Weights of a small GPT-style language model, trained from scratch on English Wikipedia.
Size: 15 layers, width 64, 2 heads of 32 (1 for keys and values), MLP 192 SwiGLU, vocabulary 1024, 0.87M parameters.
Architecture: no biases in attention or MLP, untied embeddings.
Each number is 500 + 50 x the weight over its row's rms, rounded and kept within 0 to 999. Layers, rows and columns count from 0. Numbers have three digits each. The size before them is the row's rms in percent of the matrix's.

# up: layer 11 MLP up, 192x64, rms 0.25, rows 110-140, columns 0-63
# down: layer 11 MLP down (transposed), 192x64, rms 0.224, rows 110-140, columns 0-63
# gate: layer 11 MLP gate, 192x64, rms 0.251, rows 111-141, columns 0-63
up110 097:549578434528501518490505476470432422440523546551464535447543477438444554478528495540479494502514513537483526414546564400509558555576506440437469468487472566565449559482592511359587458514494464
down110 097:447519595538440580467539445478516528448580573512532543535513448560558482405414455563496565542550548530470518445593429484559536515509519526388485501499476518457522466466415563539556439476563500
gate111 089:568605473495483476579464458440434491498528523418561541473523478565541487515476411552442505525577470574504548440458482542458502474603388568526604523487522488583498482455492492454599474537480498
up111 094:554547587519477574511517547564565579470478456535482550511410525457462555449472471555564467435452461531484560506513548512477493524546490442454605594446501525600432542490441517407590458516492544
down111 091:549500441466509542479522504446486452499497535479531507591463584456531494531397388543404495492458542447470543556573518508507449484486495546501454524608549446403501443477583422549574558478545437
gate112 099:537586524484558392505498474381532502447487440511491499596477470446486605476527467386483428442570514422527449554519458395515469552438480531478522495479436516539500509475458428538453519476566507
up112 099:487675483458514494546476486511579496521618480534406533511387531494510544540519448538490587491524587469511443469494528558557539439423536470465524499454407537483516503498500415445495471525505537
down112 103:526502496536476559484393584478507456529539515500453540484601595467446529498533514505453546601447507554448389467498472493496474562548592429485464567479454513471616453474496429481506401518486460
gate113 101:424487420557504495531452534518554485431512485532476469413517515534499559489460465552483487494614589512553516432597476513457455471548465454429409466438509530535527503499479415495409484568609417
up113 101:530563534465508509460517508539503474490456533461569525600481556594564413579534503536505552465445479501548386505442361483601522504495542442557571462524571472408525493518476544451526453521496499
down113 105:496438544462607437469512467576477535490537483512455464467595439436527503547516538455530473494518545516424575406433480581556465538521546510502574405434552559419522539480488546564411476563487479
gate114 097:488517581513458452466510472512502419468483467519572536439389497467517426511441473428668489585458470528522544509513460413614468455535520543545540434451509483491491554554507477455546490461436532
up114 094:463509398443423527432556533460468491529463417488562420472474487445486443507517456344525453541531490512432510459487479487552497452469512430494434500568491477465568402500419503458610475457483514
down114 101:442416588453558495530486559452480498486546480445489511398510488391535485499481589548550502548462455445518550398487546492466472425470514487492584483409578539571515517577483414503423490542488550
gate115 093:547505472490596500441586552586497517572459546505399418453521553501559553394425477523485468422525476554556462549495467541502518507496527512460457598407596484454571471500461462479473439493520531
up115 096:600530480545507525536433525551433553509490579600567494509463600569483523472492546533436552536547504537516456550428543427514488470519604537515447442506513499564569450454440514531475383493515574
down115 098:620531492553589469589472563464520451565515535423447502517570442492404517545421528578499546426462504504443513502465528458586556445533450446478486483502563577450427467477483593510532474493519474
gate116 094:414507392535533523546506495558414410491600523535477497539546534583541513546455482429531490463352493455428591551502612488487455512545499577505475477545489443526517504510511547486447481531511539
up116 090:426547391447425492421578506489367537498576507467480466550518466542475605518561463463576446578491484524443471474422508566562506531538494532517451513474454511435557446549551455529479472550507541
down116 099:495498592545554424419514464538501560461559517505507542483451509541527553561545481577561526474472451462469513565497515348531515509439482568442574557533572474576533568506600518488531468460500588
gate117 102:495519533454477388523485522407482568465585545505514485530460537408510403451432465432517537619520473404520513509539472519505437544444579413540492506456524405537537478457545453489551449452514504
up117 105:439525458501517509506511525540507497547501492463501484461468465396413501555470582473513469528435492564505534510519485413509525565433419593473511521566568533427446368461388538582489497547578542
down117 099:541518596489553496479460538502593532509574532556561483636505470546537507432506515509460586561523602422476571469464475523525473418515504443546498478528577431602458446523530429513487451496486547
gate118 110:561529560528548477499519437469420481517458501434447466499436530497432429495488504483567481649465416543584589480532509487467493444540513571507506491466534442464510597564561395547466466567529486
up118 101:572464505442608554485517444525587570482502445460457447542562478611584478551565629492465486489485535421502520445497500513523455441513525537624498518444470518526481477540488498532456496458411449
down118 103:536502541456520464488424443529455412493560539407430492581448453455499458505509430536667471567507396520441515449508546497485499490552493530518544520411527456522438578536523509541529442529454545
gate119 103:500523512493476404429552443518371548569422481569487510465518512484442528510577474526539488590524339543536487521497421545479461484473471425434520469530561421569507480444491484491510473574489499
up119 105:440559510522499574520456446494507499513484460464491597604494495525482602527456503485552478476409581448510460524441509576477484505438515506539517516494515541572443590524566376546353518472489500
down119 101:606462493493590421533550470508459526454502544545538493446474560544557555471497539451459574422627452530564493471535480390568486493545449559475489516447495528493573448536464566520575436519511564
gate120 094:499536497496555575516402497507481513565475498462455541515447490606453414394358426529483477534581462511456512502566462477480603472494398487514539450475453498583555535516499512499445436463508512
up120 097:542420498481374512522563598488462503538498450412558447606533524549576526536457363568557476459490519434471563477472496517479474525473545512507505548537485517414458525504568394498482513483535507
down120 099:493502644538579562488412468483523427573495541504490550454626501479487461445556504623494456531435499461506436542567509569518493506468472513526532479562410476520547504486511443545523546525409467
gate121 096:523390468536490524521466589502420500511527467416540530543525511479502488476546510468469407562547416423555532570576527584471494566458493475560530489451627540513508572521537559483532396485445483
up121 096:491564518537510375479466436534479423509433543470527549548589499447478595529382498476531497528477504555497460431521558453535487492576495505404517500482436473567500445449535647519535519497533466
down121 106:603454551528479565607546537490468478490404614500523522503535518489449471537519528584515455494502482498458493480404484527419523476524464489452569568524551472524473505484408461433568575504373456
gate122 105:451548482545500518516565609537585482538543417450523482484498418590580503474488486381420530524568549559566452495566480588451569517471497465584532599493524530471493497498517506473454542533534552
up122 101:435513430572498560472445592556511504527631508452526564535509495531513582437485434523494566499453548475478501481563432532508414495536550506432499546491509477440491489469521444570454505419499349
down122 101:592497557405497506496519498575552535544574490387497467428480514522556428516538528506548461468508431517460532453483466567542522540433551493414550553422536634555487494570458503470447439464503554
gate123 104:530472564517568494511457590465545526530603485537431523530429504431536481506536523432496458484460379510366528413443518417438528577545530482430485482472590507442513516499460508556533477526491440
up123 106:597514421383466521497438501501527597552446524526508524488488496501553551459598448534535508457465507504539564565516415565457465446551487506539496522565476527509557598379525505469499591432471533
down123 101:429513579446518564513448521481542487499427427546556514467480531597461598476537498500563343483451468479584535438501470468597502494478584498487511507445508497541519429513527512474480447388456517
gate124 100:502446354480427503528440468529459535491475537585472567511478491499501429458513506527547541536502444515514549549533517533478427615530501475540478450489442614528599525382491497485460477438560428
up124 088:527434469475528468557502561458510497455522487535520438503447520542525433469543488468491493562473431421475649551470527497446428629505574527408581500514493561523451484512442586528446447501553437
down124 094:557492515473470418586514499514494510583457477385537478473455448430535448516403496640592503509502492444499551539464529419494473478495483448535485493504412428409506411530499477556435512527450475
gate125 097:453482493426467442486449582438525439489526479521520464586422350470536499485560514488520564525522503500444527505589524435434464453518501522403433515586536460569588500547518476467542478500420560
up125 090:440501582553442465491551514430463495500533522482595597500490429410502516506505509566576526499571517427512557494523578545415437515567496509382470479510449518441533515495558551508464394446536559
down125 091:517454445427568436466592518459494475492537514485501466549421507445580474538556480519466533581545447586534464570407484520572470505477585453580499500460528554541467488525490509485455465459630598
gate126 090:504458517528439434554511406466498544548521409502465440450485583508503564578477466522509545427416546510516556480444529543478478410494404458469574459550472448489561476512417570458462579597512478
up126 094:507490506533513555559457444560461533533523534512421494546472574552449521508506447453449599458561512587446473570416438468546441434457487458470514415539491451502529585571512488545542586562392516
down126 095:525475439509462474414487577468452418504544510529529453480493473460482485435434555605523552625517527557477515436457479431610471499464571533421496541539551513580523493526504539448451432452498591
gate127 084:508407436518416563462504512396492490541483447565476533600486529494561442418476366498445436454437490465494542625518514413491471499450481493457452463434449519441500546436514468474488491524480488
up127 092:526501469451545455492551448491493538496562521460459537494415440494584509547525472602502452538559499447571527531469439537570546482613516579483476527551510430547435365549555517427557445525452518
down127 096:498491532483571565474471479570525450512491535586487445435544484558431575431421541418504485461554485517550474413423432609474542491561507484553551528497409503579495501489585459519440551480546560
gate128 102:468452547548538431511459477604508494513575420471356543570534495472501420654496524487469475496564543447501471541460492477542526572520605571514538516497471521425480468499494529501483507580453509
up128 097:578504511503588510514501530553440563463477410527537554480474515480460541523523546485437463449584494509593473447479580535653523458482555468453474516522444483536473596504403495399542528430505514
down128 098:575495473482523445509541589447465525558436593452554534507599469442483506556608505483519573516502481396486476510506493470555463434456416499485521487525527404446559456579506509411505608521517508
gate129 107:477494565509582541533386498492447503541572483380483481470482493502509472586475405503472454492406523622443488502483488483470468567599506582507572455425494516479478525424474521493465461565570527
up129 104:515529456514509563519501424470461501547522541475498491462508516576550503559499490479468529467573511409490542485372467453371486540497456484522630512559514582510392505581436413556465447508502479
down129 106:475380590528530572482617510464473526401543468517484465512508453583600514491463530538510571464489523596526529370515490475501545564516530500567509513490442460474488509494472616434511515467464503
gate130 093:481530429545474464459376490532583491488445492561478515417528515418562505509500454468502551384493504559526580517477515511412527486563510487465518471423592604476479409526508512530484383504478471
up130 089:466473530471434467583532440481456544606508501453526498334476520492474524590442570596551386539537498580531447520499472464552502473467489432518447461497462434487425506518464456531541490487528458
down130 091:556561537505481486426498502565497506420532433532524495557505558527524486453504558412547482538429473473473569492529512522538439572505490502458607461526456453451482584458363552387450468432448449
gate131 107:551483534442543505551382472414429520469476424501548539516464479500518572528512632487481534457615515484518543538433532502595535494407532417594476455463439539513542457468459496515449486478514455
up131 108:541472495556496513473507550502446462539464523490470470486503455433637409483554475518574534428442598511583484419558460536477424523580499546441514565556494413499516479432458528448574546509457433
down131 104:482440559573567548534502543378470497500430416568519461552477503493530465514481580424471576415476576557582511454521497510515496633560531507522494506393495492456453440479539475571528510522470506
gate132 103:608493519509478538511514562566526429475437426449566542499487455577559491472426564478565490571505619472481446507539542470554520444467432550548530460488566402505530488483534388455476420467499498
up132 112:468465511491541564520542480594454514496505537596495545443416473432487487453507472507503566463557539461464593425587564479439621538482499526459561554436474467467484457531392554490578461553468542
down132 108:583505549453529572520482494577466520483413451451535456504451487514501469501514528594457544513488533478548519552536600475429584566494488559553562534525441495451445474433542463639487514430606513
gate133 106:467499528497464417425476398577491457559487568513512477533517492513468510493463562525565490508575573494385543438457496443516506447575566523579545543399587513476557491448553491490397560506555497
up133 105:541532541507440481531505426531516425526494546557541516457502559509470544603509458522434453383577504464541543517558511393496457515498470431520610500482539626461589535529558465437504490560492467
down133 105:423505484509477436515524461533557515458602549576550486465481417602481464511480507396511598482486420572488526521458463433537544597493529530479534516488476549516523450528607425468566552524471422
gate134 094:502458524525536555544437479545493529477539474414504486505482466438495541507441534547568519423485434465461505621500368618526502448582495647495512526479468495563524563510425521512467504475510433
up134 094:467505368501440537526496453507552557532527537528348466541469493426517532490546539499506409459521564551558353546464550476509447509457498531530485455542525490454468478494567574429441514540463480
down134 097:444449590447498475498483406481457450506543486490514492454547542540529404530535537474537436518511459402448543524513441475464508528500540566479533577447397436551383472573530494500543484470413395
gate135 095:578433466404499564530482453548561511480430506441599514503603538594515500612448522475544495451495529511435404501458467459464488452455444524438480468548498464389474499452444472468490485575486467
up135 095:572464507476520502433497536525526481559531515549452485539619508546528415428514490495488484567457478465500452508589557520444365498571542546494533409535483444519417495419442440538597499536525561
down135 104:549496474474483435374519427449527562476483538483490513502510524519379516407534522506484433444492410489525452508476558429411478501496581483463489508528597545461561495424429556473525487583525592
gate136 109:561453511497638393528506551470472527519534500591475539444428458501520501467578502506490472529594480431484607529469475511460522576542509431478505560547426401431516532506516534429442456501474441
up136 109:414411477503454484465570416402525522482493535582460430518586516436500451384468453475497429470555491519544520511448539572464435465591533558510444545456526475520557427422533558463473488502491491
down136 098:483666516497477471559463553583455449468461591470548547466526467533545510514493496434559530401531487434469429494521476496473531455461500547493469528508515491659476499500426528483427566509487576
gate137 099:522582449430560459557491513486458533543530536494466507542452421428595466453601609559548505423531510516468422488442468477442522447472434521535456586467534431509473506491490547514415490526536398
up137 104:495506492494454575524503547428444526411540493416577535442465523456532539569466400463447426555588481520505487529508457579492506560505474413509540518553532479463503473519582502541590403463609481
down137 100:463484465532603505587547454530554511482514397444553510540494546492440418492503430512453492475469379481536490503606511452463424483400468516534548369525488483494446548467504569496543497534443539
gate138 100:502505383546515519390584462457419513468514436549404499466527448539422500403572466492497632574458508505541542495498493465474474410553478533542576487474572469505442488505478504478471478548527549
up138 093:537443508553540496480487468532444562466582468499456560431508394541565404465551459526528599538520500425556516544539466463519422418467516560546436479403569460519423515509481470550480542583543515
down138 097:422501576487497541501482561488537531433473541412583614542586535453524621571397503435556443523479503487560476508422535502498484500445492474522422446530540471429478566486474459525447519520504428
gate139 109:538564497531389503467607443501546571518486570463480499578516470463501571506465453558562415531566528576532546504543467447375450530520447502457538511507482440473537451468494537439453536570471402
up139 111:546559500356456523472501517525551579551499472529467383509533591494502475534464442537555505513473479466451520402536534490466496518453561466532564560503392546593548525516568495427461489522449418
down139 116:494541477527578523487546486553438410506650462498480549509476467479488553515547447370451427537483447502443528538472458551490549504520569493603502471440566535453413520519490547534537504491583576
gate140 106:412558545519485549507507475590540518590610523547510574553528521536516559556468414519482523552535500571508471608500445461494472409528508406559543498500567533597466436499465500496408549500479506
up140 114:497498599406554481415473524518469512563558528469418429509570499520500482530476535425507467537513471517488393600451538496526540513518530513403419438483547502552507539496641577496497543491425513
down140 103:484475462571501538664499415514582510461467463519496488583453601495514483435497598414493502481452489483477476437496526512481495590502536430537489417433452533536551497534509507535455570527412449
gate141 099:565508508657446413472488490572578530472484484485466514549439492498523405553509439568511493442461536603419520492451448506388534459583519458482480524451536502552482527551546526470494417454504502